Each number is 50 + 10 x the weight over its row's rms, rounded and kept within 0 to 99. Layers, rows and columns count from 0. The size before them is the row's rms in percent of the matrix's.

# up: layer 8 MLP up, 512x128, rms 0.209, rows 429-434, columns 0-127
# down: layer 8 MLP down (transposed), 512x128, rms 0.207, rows 429-433, columns 0-127
up429 091:58 30 39 63 48 50 39 38 55 59 63 41 44 65 48 43 51 51 25 50 39 52 46 47 59 57 53 45 54 41 48 49 66 59 56 56 36 51 37 54 73 38 38 50 42 46 52 46 48 39 42 36 41 63 39 43 29 52 63 47 44 41 62 66 41 43 52 47 59 35 35 63 47 37 44 36 56 41 35 67 55 53 63 43 53 44 38 58 50 52 54 62 43 45 51 48 42 55 72 58 43 44 70 54 52 48 44 31 19 48 40 49 50 54 52 37 65 50 63 41 59 59 56 51 64 47 60 49
down429 092:47 55 69 35 54 51 51 56 41 43 54 30 41 46 51 57 44 53 59 53 45 38 53 22 54 33 56 57 42 52 42 40 39 40 51 59 46 52 44 71 32 66 33 47 55 39 45 53 56 53 60 34 40 55 52 40 68 56 47 60 54 48 59 67 61 61 57 45 42 52 45 38 55 47 55 54 30 47 35 62 56 53 34 42 52 55 40 46 55 55 43 38 56 43 54 29 51 53 46 25 61 52 46 55 48 36 42 66 73 60 67 42 60 57 48 31 45 48 38 38 54 57 41 43 41 48 36 41
up430 096:35 63 48 38 27 45 76 52 39 44 39 40 50 48 49 37 50 46 39 52 39 47 68 55 39 41 50 46 45 44 66 48 49 37 41 61 43 66 48 54 59 49 68 47 53 66 38 39 32 31 45 51 59 51 53 56 73 47 56 65 43 61 30 43 55 58 61 46 61 52 41 40 56 52 61 45 44 45 42 55 57 46 63 53 46 54 40 64 47 59 45 80 56 53 52 54 55 64 63 56 50 77 48 55 50 44 54 62 58 40 60 43 73 57 54 59 51 41 57 57 46 53 45 66 57 51 59 49
down430 099:45 58 60 50 62 38 68 39 52 33 46 32 52 47 24 48 71 47 56 40 55 54 37 49 48 51 58 37 49 57 68 59 56 51 47 57 49 53 43 43 55 66 41 55 48 54 43 60 47 61 60 51 40 38 57 64 54 44 16 59 64 43 53 47 54 46 35 81 50 60 61 37 50 50 53 43 53 44 49 49 42 68 55 45 61 64 61 55 24 45 46 52 47 39 41 65 64 39 45 70 47 48 41 52 48 48 67 42 48 47 40 46 52 52 53 57 56 48 36 42 46 49 67 62 60 46 60 53
up431 113:75 38 47 45 57 60 55 33 55 41 64 59 51 45 30 62 39 60 48 55 24 58 64 41 44 63 42 65 61 55 52 48 45 54 61 51 62 47 43 31 44 66 42 57 39 38 65 50 59 29 56 53 50 51 60 48 40 61 53 59 63 41 42 48 39 55 71 49 45 53 49 56 55 52 50 42 74 45 40 56 46 49 55 43 60 41 50 60 37 60 52 55 48 57 61 49 52 40 43 56 53 42 74 46 62 78 46 33 43 37 59 40 61 54 38 63 59 57 34 56 52 52 53 54 44 51 46 53
down431 120:60 55 41 57 56 67 56 48 46 38 50 50 50 35 54 51 85 37 38 39 52 61 58 50 39 53 31 38 46 44 56 46 60 58 54 48 59 45 59 44 42 46 61 43 57 53 68 52 51 41 63 73 43 39 58 58 42 55 61 43 45 48 36 43 31 40 64 45 39 57 42 59 52 41 45 56 63 49 38 31 54 54 52 48 58 62 31 46 44 49 46 48 56 54 54 57 41 63 38 42 66 49 55 51 38 66 52 37 50 53 46 29 68 43 63 35 65 51 36 36 36 55 61 54 57 46 45 34
up432 085:45 44 44 48 61 37 53 51 44 44 48 70 39 58 55 52 56 49 38 57 69 51 44 40 50 66 47 45 41 40 56 52 55 36 44 57 53 55 31 41 59 35 43 51 47 41 50 68 58 74 48 57 44 63 33 46 41 55 45 43 57 45 74 41 67 47 66 33 52 36 47 55 39 53 66 45 58 41 48 67 57 52 61 39 59 51 62 46 55 35 48 62 58 62 47 56 58 69 51 59 47 40 40 26 51 48 51 43 50 38 54 49 50 37 34 48 75 40 62 58 61 68 39 43 52 51 39 59
down432 095:52 55 59 45 42 61 43 52 62 59 55 41 49 55 21 65 43 27 67 35 51 52 47 39 61 44 41 50 39 64 47 30 36 54 58 55 53 44 43 46 54 53 55 50 49 56 41 60 59 51 60 57 52 34 42 38 69 44 44 53 47 34 40 43 47 40 46 74 43 69 56 48 70 36 47 50 43 43 52 68 48 51 37 61 48 55 69 68 45 57 46 53 47 46 41 48 25 28 53 44 43 54 63 49 51 48 48 48 48 52 48 43 42 69 45 43 47 53 50 50 30 68 39 60 56 59 43 60
up433 098:63 42 41 79 56 44 47 67 51 50 51 64 47 45 51 45 55 66 49 65 49 58 56 47 51 64 23 50 58 68 66 42 56 43 48 57 48 32 55 59 39 44 34 48 49 60 39 66 41 44 34 44 55 40 73 53 45 50 50 42 53 54 39 44 29 64 38 64 60 47 62 48 44 46 47 65 44 52 44 46 51 44 52 39 46 41 38 51 37 62 75 61 56 41 60 44 53 53 58 49 37 50 36 42 60 44 56 50 54 56 35 41 51 47 57 59 38 71 52 60 61 37 51 51 57 63 67 57
down433 092:34 56 46 62 30 54 51 48 40 50 40 61 41 44 65 41 47 24 30 41 55 57 62 56 55 32 57 51 45 54 43 60 39 37 35 35 42 67 48 61 43 55 56 56 46 52 70 54 51 60 53 46 59 47 56 62 54 54 44 42 49 58 56 46 61 46 68 73 30 71 45 41 31 58 60 57 63 45 46 57 63 46 36 34 52 41 68 67 46 44 40 47 52 52 38 55 65 49 33 50 41 56 54 42 59 55 29 53 43 53 65 49 43 54 48 56 50 52 59 65 60 44 42 53 52 54 50 58
up434 116:61 53 53 66 43 42 48 52 56 50 50 44 57 59 43 63 58 58 59 41 48 50 32 38 54 45 27 34 70 69 52 65 56 46 50 43 59 62 48 68 56 58 41 46 60 39 62 52 48 51 74 61 67 46 53 42 42 49 46 38 50 63 45 35 40 57 50 66 52 43 49 60 45 53 51 25 50 49 48 46 69 43 41 54 54 55 57 65 62 62 47 50 59 54 44 46 69 54 55 53 39 49 48 39 29 47 51 43 50 59 47 56 37 29 51 46 19 49 51 60 46 33 66 44 43 48 53 66